From a checkpoint of a small transformer trained on Wikipedia.
Size: 16 layers, MLP 256 SwiGLU, 2M parameters.
Architecture: rotary positions, biases on query, key and value.
Each number is 128 + 24 x the weight over the matrix's rms, rounded and kept within 0 to 255. Layers, rows and columns count from 0. Numbers have three digits each.

# o: layer 11 attention output (transposed), 96x96, rms 0.335, rows 30-31,61-63,93-95, columns 0-95
# v: layer 11 attention value, 32x96, rms 0.13, rows 30-31, columns 0-95
# gate: layer 11 MLP gate, 256x96, rms 0.164, rows 0-42, columns 0-95
# up: layer 11 MLP up, 256x96, rms 0.166, rows 0-42, columns 0-95
# down: layer 11 MLP down (transposed), 256x96, rms 0.137, rows 0-41, columns 0-95
o61:095096148113116104078108132121153121137118119126122116153140112105149130147191115118097122110129135125139127150107149116150146184158121114112156122133118145125116132141140140108140125150134109113149159110109126097079098107135154117115136123130162112130144115126124136172152116163138119180
o93:156127076119151146087189119033131125153118105168119112137160112110125080118123173085131120113135091118132132159127175132129171172145121158143092175153081097070154130116153112170143111131089144164130098076078137130137137179091150102162159117133140107109100068093105177205094121160155087135
v30:139139097091138167104124134124162125111102070097118116107146108088151149119125146106124116145128121156125133145112111133060142189070107092171129115125149097118143171159132103121102147121161106109145139155135143105133148132134118115161151161142130147150117107144113143150127118130120168154
o30:129145113164122114139112139141129131124145131102120115131147146147137101110170113134112138096122111124124119106128113162156113119141107136117105144125135140167142103154116100124118141128147121134143121150132115126119110122146134129114110159141151145142127118132129144124129125125128125110
o62:117121131123116092120129136125114156133100133112096101123136104115120183113144136118147126161116114159177110159143133105149152176110139114111137107137109126150126111119137092146107196141131105140119140109164097153127145118150127123112169141117110076115146102157143128094110116145146111153
o94:111105088104110092155174154104148112165159147096145183129136114122142176137124154178125135122151113138127150159059143141106097175161128109112122127092126120104133139161094138150108187134140181126168146115148127125127123079137082122128160127189149093131187079155171131132121090091193129110
v31:121178139129159156174124180090102156113140114144104097120106087189109155187112140136094121092136149149167123168138142148151102148119133117122098089151088121191090118101140113099129118142121128115120153093160107183142115104121121129149099128139139111125135096064128121148093105148127121112
o31:162117175138120118102134115101086167135133148111139118115112133103136129124138142159147132135084083092158117148138110143135116089103138123107124131104133121157170115122133126117140131092145134127138126120117168118147120096134137118116142133119118084122140124142113144158136117150123115108
o63:125123118133158130144142129120148174098134095136124126112124150161128148165120150095136148135117111158148145134123139127132103149104126160156123138159100148178102138090090145164146185117116112133122134101154119121105128119133122125133158122102129126126116140109163142134121092144141127137
o95:133110231194118159167104175148125159135082093126106112192115190135107175135117180125116077152141117128114154136132086119123094110108135138128085173181131127176175101055171072098121145145138100160145128183132152128171125113169128147090137135087121094115083140119123136111103160170089138175
gate0:113143114119159152115128106126085108119121117132101161186173120146118080108129100141123119108117162144098164098075142131133104112114146126144120159103138101158177120125106146119166136141099144153145118120142106117151133092110148179118172153126123127127128140178118132124157142121145138127
up0:129142163129100094146135139173122133163107134108116188130105157131168141118103092115155130067127141130104104144137160110127147053117166149150123155134105122108124159106134099158126139139135148164150107104092113139104155154112103105086117110127125103092129125126153128127153134096134162135
down0:130115157108116150120095139127137143061142132135146160174135136153158162090131135140125115136150166102142128135142154116154094102097138107131143126142107125100174223121129138129155132142154174093124082137119152099108146143065145143173124129136123081109115158124159115135126140116114121143
gate1:167098133162147148111110182121128142061083124133092145113142137152108111094087134050110157138118131135108134144156145128126170122121147142139109129177088132135152137143190158123172136152111140138126129094082157132105155156118119127111096131156182156160138130152119107150112134114087128138
up1:120127133144148122135134116111088123082079176097128119094149134080094099106120062114122107111137118111104071120122105138112124138135153094190108134101120134115166108132165138109124102104150131152112086112094111109120145120155129100143126132079181137136162151131171067171101130113114069115
down1:107167164141128146119135119129124088100048114196163080129145115131126117130139114099170132090183143160102155123152111085107156170105128137127137130129161142159117138114105134168118112143128116117128127099135115130134061095103123073076126129140183132152117153100160141106114153128114121106
gate2:136095161150118123149163117161150107126114151123118155157158157120137121141092126123113082127134144122123138165138176141155132126126120122110106120142167144126093153108164154111161127125125145127112100133164131147083108127112104112105099135112134132153115167134144118118144151130141159128
up2:146142111129158127127120135133141140112112116157133113084113130144128127138156134135132132141134130145113113099133109136134126114105104128116121111144123101133115112088115117119097097111100081113149187128105150153160141108148135125128134119180120125144145119173117160165144094145128127154
down2:141130163132098124065136114101133128155143182122101118120128122108133136097131113126125141122126146100137153157146161139139123111090115138133133149110113128110134125130157143154141135152154153083119141125114112143114090165083108112132085126140181120133108147122148074122125136125137152152
gate3:148156154126119106159093120133098123119104145157086154133187203103127146138142103106110140139132143151149107136137122091148145148115110146098093154126160127118131118159156104148118164078148159155145114142120104107138142150159099110140136123175135141125102186138089090175121106109103083140
up3:131120086132084119106076143152113176098105123119130096114134144108120114111118092125133174104121149156095124086161127152140159111097117120117110106126164199115103150129151116147129157137145147180170102126115122156106146131113100134135146159144114131174120115117114137126108094108129141123
down3:144128118140112161140106089151145122107125108143157107136152143135163132125152129087102148145093120130110123144116126150116164177178112117079117118118137181178117113106154138103168146129160141210111120121136122145121091151119128122095157122152076142107106128075117134123120118123141123117
gate4:139139112133161092158121138124133107118134088127085132128144098102136098094067122161104091127108125151150126084132124133143138123159121164110162110158131124093091149157127119134136170151124160170125140161116106080137140082132159156131134138155124113115174123129098210111166129138084111145
up4:149138129119157123123135065155130115120154122093134139118109123141142147118146163169132168118141181180134140091117134122167140154122141127095093077148124174142113139127155133126116139098134151148114137113082162134161154086118132095100169132120132100127144130089136072108130115161071117150
down4:083105095086163170123106134103117129131123086125117131156119128128104096125108116102132131121124163124079115167098071148118116121087132178149105161145114150144125144158106150115137139161121141115102177141168103123108141077135156125100130088127140098120129095107162152101119084115113129137
gate5:114129123100097142079104139118150095093109182169109155155119109103135104139114064161103114122113076154124119118127143137126140131123098142105125156135075077085164113126119159187135138118174158111137123139122148127139127158124172131140113120126105121110125175131121154130135079100153095149
up5:139080119086124110096112120138148120108131146151116140191105139134083153123128104124142121138141111151156125130112116151114139107136159103185076154127112133154176135152138088146113103157158143122125087158079115111127112105142131097093127121159117117142126182135149135105150142159155120085
down5:113163104119115108111171155150118130137107111148130143123105142142107198132110125146156156153125178127170148127130156138128154180131105104099089137190162122181084092147133140106142121090137174188142118158102129163119127146127157117150153129096116112091103137127134132125144139143157115118
gate6:117128154131104176128139082110162145132110098136122110193085110093131129102109112148130135150123097140112185108113133168174156126084125138118151122150137165169152104159113105162112178118131120142098097138069146161100134116117128130138137122104157107170113151133135118087093139124115152137
up6:146138153106136150190107154185115099125093113114131152168127111113125128116150115138153138119129162174143083124129075214146137107120160099166098149132155098142137146105107096138146151118093073126110121046118131158127104127120140125100146089097106131169142112095131137140151164067115103109
down6:112136147133119148174142186179140070164117073152149137130197147119150119126121124133164121106135122115206101115097123104105156119132138117109169111084110107104075133115113100157121166110094147133158137113180117121189084118137173090161141086121094149127128150140131111095139139118098125136
gate7:145103111154067102114153137158100129102169142150162129153132164094122150133146093189102085128136087137137101118118158142150171098126105117151107148127147151110150144105150138096113139075090140142111172126120143098097109156105169097162108123104166119170122085072115108146124093122100088109
up7:145148114169161088133140088112100114123153103119126131178122146097134146130141146099127092113107105089131113169104119129113111148130166116123146146140062095114090139110099123127180139155118163069120126145170126154123119143141110148126153137140093140133126145136123119112089092106095137149
down7:182137123169148109195137101138183158126168163137114086128109112117143114127134110101108102162127163117105118144116154119129104153105102127129108126121121092113152138155172138158131145117130112159138101154125142152101148126187137117125107116101091113127153110170137175151110132151142138153
gate8:135088144122151126098139104120134111135122136121095126126144157132145110130152056138089158112135098135115170110175149094101130164128155153125150141149111107177133077144106118106112117134080105136131118126097149136166178122138143150160119121106127158098086119168150148153127168136120095173
up8:123154119146134153135090154127152113123072078094121128123126133127087080163155091146164156133138155152098127108087108147175133136127128104128105162133174132162096125133140148151153122122123145117123132163129114140106087117120145070143129130092102128110157162100135105111131119061127161153
down8:153145118142159134129104119094127144092140111109136123141092151125139130122158138108139160163127140098095161124116068128121161141110099121142147130133194071123106142156155186105142103152051166126140098133091116133173165124088102122076155164144145091106128116112140128110137081125112143137
gate9:147121144149141116140125097115117135137122146121123153162141140140121120091131105135139103132123142108115137164148112143162114132136163130134168114156138142158156133140132091115122115115116112135125130138110147140120155123181128139131137131132142116120115145142150145095166100119106132168
up9:145108143153084114087123116129115116131090149118127110148118144119139162120152113166125171129126155156151099122118146098074149116133131116142121136142125075130125112115135172100114121131152137136159116148164146141119095130110137110131122167137102132095148152121135094120128147139076185116
down9:127163130112148153170127119105129136135157087118123129078142155095087144128118147115124138153143131102135127152081117140147112099138137142144133175091129100102108123153122142159146098119115111119123124100086143115160136157120097112146148114090142161119140122121102139147121150117128132155
gate10:089145130133136143104148105135123161103103135126094160139104097096105068097132125117082121126143121145127116144150148107141126125159130178103179145177146121138091117116108112131138140132096115114141131111093111120099154136121119118165095098136179102158110157149119154136109108124108132171
up10:158123124191106147130155167117142136131116137090111141055138137090161121167123115146132114113118170168119126111122108150125183106126138139139165140139164118142120140115151131169111143113106102122115153172116099113106113151101125112144125171165121140141140093145211148119127135144122110074
down10:102146120125142123165155131098127109140119131078111174087121168068170106187171172087145083105095136099126108114162100106147168142131132116090155101135133145149132130153146114109156147132100140078174134093127116112124114118162100119135097123130151121101095138174135099122105095120095127135
gate11:087129160134126104093173159123134098112168107115096096114149124095120134128117145105152147148109112156137125132122171180132147114117139140127143122135129141097078155121117130116084129153107118148156086137163134178132142119151127130143123111127110181141142139136114159096119118114099071150
up11:107137201147100123137131105151102142147140117119050159107157142128095128106130149151160155153132140181108165099125136119138146160097147133136147141145151110126137133080150080123125117110138134106125111103113134102128112115139119123114120097068101138131161146129137170099119102149150118099
down11:140129102142125141119115101172137145138155162131123094102131130177101107125180118118159091137137180159132126110119137117167114175141132117145168155114155149162170107138129148091131157095163136135156169123102163107143118120124152156124135096120118126139115123099115148135083094174145157103
gate12:162149105112127156084087096100105160126104138213101110180138127146099118155141133147111145086150098078138129141122172114176164163143128160097159137085129139097116142145100109116137136160128184161127169166109138050144119105130131137122145144144140127142106132127106117137125111134126149136
up12:091137145113137109126115182150102171145163193137151157093145155130132100158137128068126153115152128134188152054151158155107147112147136134114118111148114137150132125109132137140087107101086150123137122099129136132147131139135120118095138126151148130118104104146101117142100140108128147136
down12:154138094146122119118151115175112117154154123127144113153169127078123129138095091126168171151125135112143139119112144135157112194102099122094117101143118170101150081122131129104116125127131165122128122109122120089120134112144140167097118144125101133099070120098139090142167123162102116092
gate13:134114127107160159156130078132093135130145090120152158123135154104156105092136140087118134120105150131137134130079118113123119101105125122145130105171150103184117146101079151078163138092113133117155138139110135139112122117144135140149100146154111125147131144133172137131104133154107113170
up13:124154137159108132153157133145146116108126114099128121098119125112155120094129138145090106142088143127120103137111146100146112128160116133128135120146105148127079118100151121138151134124137156135158112126106093160100144203109098128161141139088128167155154172100129125104065115128083100168
down13:131097135102099141138119169121114139106100121118133115139125080115121161107108126137151145091154134124120134141136112156126074169115114126138134156123138123112145113155108130125123132155127112145095125113154137120165132181147100117053140136117120126126116077136109126164133153128160124104
gate14:162105122136145101182123134111141131104115095116147116130139139129148164187117103146100116148149135135147136119182127178140135137124151089108077147103126117100147097147147084145148142113111202126084100160108142100173135122115123089162159127141117166121123154124109098119191134106125121090
up14:109142168125121126128161107119138144114126137110117126120132113150129122135126147158132108144098113114142159124179123120118162154088097130156071122100105143067119152131123147087164185137156148114107157127136118121153111109183138130085146140056125136128119117106107116088100130102129111137
down14:107165084128125135118123097129114177120134106124112155122149130113147148145120150106134112126123157125124147130102099139155158092162165123116162117078109136162133089150115125173101119141097136123092140113149129115142194095100160122160123134152115119136104125132119125164149142098116140123
gate15:154146134128137157117165071123109154175152126136106132152129149153141122101149108168118185138133132088112138141129136159119126118144139129107141138121077180162112114107115131136136144142098058096135168090126119202136113135139101150135169137117114129081122115087145066123157122168146103139
up15:153106130143112135062109146155144113099161108167135129106119092111108106121101091106141164107140143098120125161149154141130133138071117141127087109134129140124162128091117141109105132146155156109138148119155096135140079145132103139111107117129124132125155112144119099133131114134152176112
down15:097116124088137128140150149150112140105084181131113097080134152115145106136121139135112137130102087135153105140151133100097135163125101122094127151130153106135145113141143166115133125133115117194116128152153146102159168139109139132099104123144134150107171141171150127150097075145142118125
gate16:113133101092100134106131136117148165109123163136115115121127135103088116103126137167104114111165127117117119111131158122147150087127097101103148132148112102100127101127097102139096143117127123127118135136142128109079113131138128146101116125139140099140122123140118105133129117110138156126
up16:141115138126110093131143141107144134145157133131117105096119156116093121106153092133130141121094088121135132121146141118121149077120105115148134127162102127138174100164117102139093126139159142160131136127151076122110107159132138119094063098154128096153103100137110152121119121137117119136
down16:135134106132087123121102134112116141139127106157105145140109154079137169138125126119121153131152084122149121128130120104140103113131143113122153128180126093110109145118160157096141160119126122115131135133135106120128134147147075121060148142153119138124163134132128130097080105113133087119
gate17:130121136141129141108110117157142116104137140136150145137172130132154132111089093151145113117074152155108096168118114139144172128109108094119150141102143129133199113111130141145140161134145153110108127135098117128131132136142126128138112108138139146139114138114130162136158152152101112096
up17:136118109149137100182099137119157113161114085160104051105123136154128151168146139153117140146152156091149110080145144102105146120127158150120105097139134137112121137132124142092119129103082098134177168141126141085145128132103122136157115148109149110141138112144134123149107141114171123145
down17:172137114149125129136105130132126124150109164158123113127153153088129141127133114133165108117117097115116109170145146144119136126146141142126066127124162125083117156149135179102132103117131158151127098113127131112126165115139150111197127160127135150134127136092151140110114142091140123145
gate18:144153092111133109131117143141133133141093134137132134094136132104143136129160106157146122128125124141144129112146095134137130104116157123085133126132109157100123108180108147126117133152170121104127119095129111171102126132141121118139122137123134168126134123142149122146151124141138140112
up18:177151109143116139133150136132125135166124141123141097117127170130150154166149142099155089128138133140115126154136101144128116126126155133121101150181088107089140097137101131145126127150136113151130110090130108141136120112129156134143126116134153127140096100121133110129149127111145146131
down18:129104133123090127130095126101147108149130120130118116126134103135099129109119129103158172131133101144137134085116118158149111123134117114121127117082147109141104145124136101122108106161113129094121163129130151140130118179138111117121152120139113098126124135131150158134127150129131134104
gate19:158150128090130126129114113097167122118065082144126138149148126115099146108135164116110130120137120117148114158132169163109171113176138115120122151126135104127124161144117177106097153130087151160127126086146118079139140096170165092119133133149161094132155118164141113081126117116072136141
up19:086107151110151114129100114120152180154137101084083043094150173155174104064127110163102129138125150118140158120180161084117110125082151130112146121116159111120144135141155124111124135149145152125134118146137127150172108150149113150203136117139101105105120156127107158145105129131181145129
down19:132082123126164117147114185140121138119162105100163144102146113155152149128113156079146153130140110129170122102166125128122115131120104114114121135098100150133139147114086122104166145114136124158118126112126129141181116154142087139086162101124130174089135137157115076090144141198132097104
gate20:153151112107122130096111092100126112142102104103137166113134092148109157103162120119159097095125079127112181130138147146168148101150149131096139115143122099127143128138106099159110165135168112142145090117169094120082099109155160163126109126124089161183138143133126142096119086137108142145
up20:130118121143099118129153108074102151111196132137131126136119104113135129154153155105073166190159142161071171122149126162131138128102146133133067137063129120114131149162176158121114094157105160136165149130127129161113129099158115094116134129128072127137141178146170110138172124137129069141
down20:095125090118158158117127146135140123116152095071129151141134089132110128153141127100126099170082105118131149162112119135121131140151168123151123102126091149083160151143082111090106131130141142119154142071169139133136102091134137145151145119085041184153136186145091140133162075150119124148
gate21:125146084148194166165133130096131152108166126131140126097142105105105161162124131130125167134162168115098140177073113142161124111128153162104122121130118091116105114155090106136153141135165149110146138104110132108156122118160136160139146150108148126171174105141151131086134124177094102145
up21:131134105120125137115143139119101183071133115113177182088136105202117143164144117128115127142163127160127118095127104138134154129158149085113110118128181150140172109109112157087140143119108153130103136134169148136136127120168165120118186081129173162144138095128137186141118135154103144137
down21:141138117122098175113083132147098181175121112155113121120114141113143129128082126173076136127138178158150118131125121153108089148150113127166112138102186097115134068100161116097109103133097157119151122135097166122088142155112113150110145121135093153160128166113135129149114133105170148117
gate22:110176144154108143128105160097094158138155158137138115130111113128097093159080108114107140152110164117092185113089126091132155085152150158180155147100147154132152141129149146150117116123117114131134155142088086158125119099134150112144120175150154175182130124147097143143114117106099131145
up22:147072094138119144098100094178141154096134148112170184123114094159142136131095136120175120119109131139153133143089115123124157115126134145134144067108122125090128148107102126093135167092123107159148121080104117124161096164108165120147128146104108168137154141148128137103124103156098136126
down22:148121128147106136119127130129086138167137119115106146119130140137137138150168114152140168162133137137090149110104115133173196103133126151149128078094139150168129087141111156122162132098086144101148126148124142131135096125073101163146158160086127158125110131121080124144155142113143107084
gate23:156092116128121132111161100128108146147150146118107139100132126077113151113105165115141084099082103160105151154131155086159158151103132139130183148128076129139112130142121111123119158122152088166093111133115126112156124096157103128146100142123148068147161089116126163121152103126112137168
up23:125140127122118085137104140116133100143177124103122094113167122118145122130101109165130103121124074151132138098164159095085126122134129133102169115138155121105131139112161168143102095115165165165125140139128152106133121142154131133093101182095152115143142152144077131140085130150139106158
down23:137140116126132165118138121156135128098126148124117155121097133135118111089154150113106120194106114133131139153070109142134134126165160111184115141132098127132138163128100140105158132120111117132099145117137107132082137133102150126077157119137120133165157146107154118098135123106074089141
gate24:152156104151121131154126082119120177133106107124060152102141129146115082168146135138106153132120157139095170140139149133122180111147156170116130128098127106112124117165107137112112125108148133135120136104147091149101116118106118143103113115137113140170088110136163142160150075144116138148
up24:126081143165139105112121149097122138111109118121152121146105118116129118084121104105122151120114169182092081098165157129091070125119135134115133099169103113126129156141115097113074146132165137121134129114095111088097135103089111148129188165099142120169170098143108133124093148153107110150
down24:094159137187121110132114114116093142133107164136145112135114106107097175089155129107135129169125130085163130116125171156142084103114133150140163142123103114134075146167131089138089129117124146107113089120095133124164085161147123133113176167129128087153173115108156099137084151132124110153
gate25:108133093123123160128135096151124164103113118127119131076154137092136125145091150134131142122174125158092140144167122133138095143150136180107134102133102127106112153157122119124155117128153129105075113081105165183111131109110187153066142110105137134168163105152135094126111113117103127143
up25:138144141112133090128129129143127146148108078162137139175127092195117162126148140117138121139109087113139097104143094188111093120139112115123110087126165134183154114137130125137166151129157121128125105153124112104077129139117180099145147156128126106138112118111113119135111115117140173115
down25:156121126153107149148177114172194104142147112147138146159115142107111143145101128114133074164130148095099121094120099105113127127110114169147081136122113125163098153168127129089115122127151138123126124106138120098128115129113084172133089142144112087134114121100115134117150103133085094136
gate26:119149132108116147150118145139157113128114129111115121099105133124128151125129121163114138123114134123135116137100130108143104121112129124093139105153139123094128090142141135097129109109115126123136092131123090126130103118121112131133125158117134119122138142164135120118122137103134154128
up26:139158114121118134127135124132121125143123144125132104156112129118159115143131150093113132137115100136159176154127139112098105133125128111139146156124106118122120099134125139154151112138149133135163101112131097143130126135075143116141131131085136150112127121136132124153123155139134121129
down26:108104106148120115145109139118174134122114124142095128114128133128098149114128109173134131131118140140105090108108121153152108115121142126128120111156140125149121123129135112109098139115106116121103141157117150147122149126171107165101133155172104113132135137110123140122123110140092125141
gate27:166180091145124153125166142138142152093101130111144147141132096131121132119164139161088162119116148159121151118102113150103186106112154115132115106126099158091123139148109138122117130059108145128091125091140143115122121161117163139129133155130114106128109098136109165148155145141127126124
up27:089130174098117150080101158115112131122121161138163178101148103154167097130125170154148117104117129089137089076120141164150109119097108096189124090143134136122166111142103148170114184132135130100121163137145136163126116169120124114170133122150132114132129170155108112109132150174081153122
down27:133137116111147120092125191158086162134098153158164103128128140179115105124078141136167121144121105116107141154143154153118180146087153103127142060141111157121161091118091122141137151079108090121154109136108153155123122112110116107103135136120112101151110175109143150115136063100099133136
gate28:175124112123134119127128107087145158174129130134097144121160122126120083161121099132136104151127142126147137150145137143126105102097123136131102116133083139125151169103150095101121113147101112120062161167131133137138162168140149142105158108144169145106159164106138112160153102096133145135
up28:137120125093132156117154122124105123109122139093145146140161082169100131158122115118145130156152115145115102182138161128131139137175164084157126130151107127142134172125074088158099134117116087150061128164171132153102123089175166139086139139114123184129150172111165150164136134110115127127
down28:110156127098112144105098087124172121183092109132097163124162146131143091142143128123138115117140127117179147155177096110184118144146146117095173136135121121115143131133136089107123135103161180122120165127165131130149125124123152097135108116165113145105111193118111162127117108117137162113
gate29:157129148144176151148127063115150108120145172165097144118163172153072151087140157094110161126096126116106162124130114131102086162137132163110132130135108112155153129120073096122125111127147131155093099099117104118164167123139119155164154089187156125122133110149140170120137141147080093118
up29:182144112131178122163167130130149062185141091102130083152142171125090127112133129075130171166100146147103137135148124179089092139120115115107093137091131128134146109133139137151080103101159172146084127138145094117155088098173165130126112141127138110152133154137107130149183179115150076109
down29:101097144165086097186172170142158145120188121119123118169072112100153136115114097202121098120109129153136107124097125108120109127107174147156114120100108118135110107161126151117134117108146072132142140096081123122136127145149103102131132130118131150129090062167113062109125163127106108119
gate30:133130154119154156120073112141097100141130103134128108186176088126105143081115087103148128142157154129119129123106144088115127114118126170088100142080153111157181163071165085096127120112117144118146093106098103101137149111101156141126117131145165134149125119191119111100152113075165145146
up30:138155102130109124152131151144162128145123087160147152091130114109105119143138117139117099105118186106122144125120118127105086143106130150126109137099163091088112127159130126133156112144143146110146137121132102119119109102143136147152204155113100164169138121143126155088108170108145129124
down30:143135111109158121117131106133128137170105121142146117098119123117157083134089130114132126108125092149146113169138149129113150138151131100174137110127088193117131106130120098082127140154139110127107121169155163146124117101202142116040111119147100148115113155103145150145120118166128113128
gate31:137136134110152138118114087148125156122159138173135159141087154128100081138123127114167161151141150121151129086153125129126161135091161151144150076135130074138114166146127155094157140146108112154152125144152138125137093100170153093132114079133143116134114128129128153154108143148119097161
up31:121133112142097124083089158127148133131119117129167103116134128126120107126149134088067185128170090122144131120084147135121148149167151169081136134139149146112133143107161158113129127150130123107127130102133068127142081159145165134139139112106150095105192134131141141183117119124112111121
down31:102181140134117123103116093146135154146155110120101169146116111169185140077109132132083112121106167106141093097107107144152123100168070137103136163094153105137109133112142116161124112162128149116138141113096141131145120197133130141141105125101127100149130148150111149127127133110111128138
gate32:120126114152170179140130141083167136135156136110133112094159159130106118147122110107110177145105115108099107101150140123103127123157096117124143123118157139135118134113136114148145174130112147143203106134131104082147153093168112143108106126159153141107132120182147127147119088140097159125
up32:079123115105160163134133112080119127161155143130111110144105143104122131143145107137138117112152117148155117113126148145104114146146154132126214133127159113141174108131160140153125143155119105092103129103111112142132107105130152153149117137129114124153126106177120121128113110172127106156
down32:106105107089124124157114140104123154127147110122139146123134149116150152130124120136156128092086173127107117139161095158134104074129129099112145158133116125099134093157116111124137137126132140132070114136153135128112131139151089143102125131124127112139133076149088134136129162139122113122
gate33:120171133135117128151149108138152151109129157133117141126096127107140100110125113158092130144116098147102163114129168142131141104090148115117135123135134130135175108185087141157146149125120110164097144088091115168111142127157144122129137162137143140142136222106159163160115107171111147125
up33:122057113104184088147141138074120119100135134122167148118176107131102154125081161119140148115134142153129128192095130131141122133108130157129120127116126103113139144144139134132177125137143148114122101156132117178141121111120110129153134149119125131152099126076148134100100120102151123134
down33:112136097133121093145142115102093154111117154144159136112165161197122136143122135154140125122091118135167123143142148090103110085118107118112153152132107092112121136076126155109167146149141172113105098144180119118104122189147126146183128136149145090093116115172149127122141156130109122157
gate34:150156113115128117109196106116146150133168142101110135157116143093160151119153066108118115117131148095141133147163122150148075152109090133101097127140109144145100140133138132138114139138119118165093094116105129119155116100141141102109138133131138089127130147113101103122131181178129092133
up34:122149150107115122102105136111079144129121152106146138106129182127148115111152176151146119105110148134124130100151128101144146122135106103154162137136097145116146132157089107163193143149150134099120095107144114125134104103121134091083124107081109079100144117099134143120130114137142108170
down34:144151147088190151162104161112133097106121121124112131118086076137157153147091141097142120154110117135108111079107142128085190091153158095157098119153138158103137114135158131076134122143072172155141150149124147129136139130125123140163092098150166164093128127169124108148094101127112127132
gate35:136167083127145128131146097108078149120140148118110168091078130139137118103125107104130148153132106129142132151066102141143152119138103122106142131132157123127094105119131131168134172112120147148073111175148125138099104158152140130150145165136125137148119180113139086132130126167105137145
up35:141112150097122141113134104135122133142089088111118127149158080117127129130122168144091130127092166134157119106132092151125126119102129104099127115152134178106105073132082110112143115108122148116127120170121122146155120150157137112121132094147158170111156159136179149113074158105126129151
down35:114165103150082128127159087118134131137150107125137128137149111113126110125135145140142142074088149133110135117120111131128080138121173131086130132126088128153167099139139117133127123180188146124121133188118113132073143133122147167096137137130120131133141106139143154141101124086144137144
gate36:115107162155088131127130127150138119158105128141123130146115122140114123129124124116141143132137114142127136121109126141146132108148119135157108130142117104154130145127128113113128093114132115129114128152141152150124132111126123125134120109185129094141127129145148135125105133156101117134
up36:135133130123125138118150101094123110140125124124124130104138110127062109126119109111123170110129112106141134132117130111157126132129152122168126142104113125184110160158173127106124126104154139106124134142113132142107142125129138135131136120171135128164124138156134132126140131143162114108
down36:110111128148097115125136144115144109128119144138132124089112124108111094121128142120160138152133143127140128111131137157138092132120119146152132114151101120151130130131123142135112086118121116107113168146172121127134155107152126123102142140136101129128119133138145134117100111149104131119
gate37:145167151085107126124124151121100167126116121137119134085115101154124096142107126123094175123115106095131111135130124122136169150153165116118131139142141105094149094111096123108142132123163107109120102150146121163183162161084117164103137155140118119126182085110131151134173133111123160168
up37:132125116111172143158116107137145092158172138136146089109149101127151163118161127127102171143115089121159091163116114118100159116141140145140127132150137130121142107141091111131106106133132142155154133100166117126149109108134136135117128120125125171117100114115178122183178098133127120140
down37:166125167134112107141145125150115130080157146137141149106103134125097102136115111103194113162157146115112180079164106094126144090139144128146108103129121122123098174137118137136146129137148094133154148118147152096140126090088130130149094139162089120117126098151124108106133147129091118109
gate38:160104105151158122127161110110141120131108125113105111138095181131114132149129121120119130106134049144133126156133084134154103162079124140099147104135160137143149183126115134122106179122128155168112162156114118126127148134138127126152179098118124116124127138133099112118135127148122115106
up38:123146099097104159118098158130145160099159171099105125124171153106117122114123140136119119096174143105148115115118139144112147138131127140140110135134119200096133086114122159140127156124086118111147146101140156122131097111137140165120111129100125134123112138117121168127118114119123133121
down38:158131116169143120125156099080123130123126109110099136131111155159125134151137117125141124158104106137159150158167127105135134122113106161114170135124127133161143142152108145122134181102174159157129135120115102126126121098141156102171148161150107122142106129147147125142149122129129117119
gate39:165117137148127113115137134106117125149156139150145139125135120132121088116121128160143121101153100134121109152162173155152151151124110137149154117087131061147138142107145126197111112163120142124049148111176168117132106131153134142114113117139133114128130124082091120140193167098072121172
up39:107102100139128117144146116106152104121123106116128119133129164126118166112102135169121142068091136161145115086195163103074096121122119094127104133108110158125124139085108111168134175158118098116101083142170110108092137135165130142142141067152083099130163143112092134121166136170121166106
down39:086119125145126107171164125139141121128130089072132135070112113120180181116128113087128187156125144149131132123165143093163096067113121141136102074111127159137149154133084138130140133151138204103086090161116110180123129131153147138090153098126143152139124110101102156095151099152129127142
gate40:163135111149137154143166180170151132127122129092116124166170098107096131085131102102113119138088126142128075148131157091084176170127128140135080120159132132139118127157167101129144164135155079159133097103093135130121136143143171143159152157102141102142128129122141103148147128139112098116
up40:104117090108129095113101125115130152124128111112121144125172128139127136169172138144115140129105141114180167069143123152079092152141112105102169115129134126164201100101152148133145137117150142120132122167112179087136141117101135138168141106126118148144094143124132140134119180102150115121
down40:121131104131120123145140108137135100097150135128108100117111164172122099187142095130113101186116128103125116145124104113197151140159108128155154153135143117149138124149146099131158106106076111122132114138146145165098167108077116111141136160146167162092109144144121150158152160115198110096
gate41:108097134112158121089099129148119097097130125127155122098132164085147130152165147134121090111146104108121117109113140153149085095108121145088135128167122112119089146105168104092156111115126118110155139130128136118118144117074137147151093075139142125149129145083109137128140110125124130164
up41:124090103090140116154097124136107183117154089157096082089119143116118113140105141154110090134165104082106122103128176113132099133126122126129147099116146132106129115138135095142134129140107114133153125113141110161092128130102135093124133114159175119105159149139137125139117116169118129127
down41:139129091159126152133149063112125124132134148197131119143123134166146129096126096123117128119134127096109118139138124132161104121104077159133174136144142114138143104139099140149112160136099146143087112106109126137156146095142152111137125157132127077099126100153162176115110155168132142109
gate42:136120145134135117194108161135151095113116161144134113149086140149109121149140106192110140131107137146163140117138120109122131111145093124174144129145169109123096151120166121128164119121107116107133111136138153118112134144094118104118142147122131129142144131129144089122125126100135115129
up42:128128109152102128137130117132134127136143115136114120121142144126160135139152111100147124108136135135112155088155125122146129136091123168115095121129126127145143129112117113122121094129100147130131115134139111169125145144148120199160151123161135109129106149135147141097153099121093129147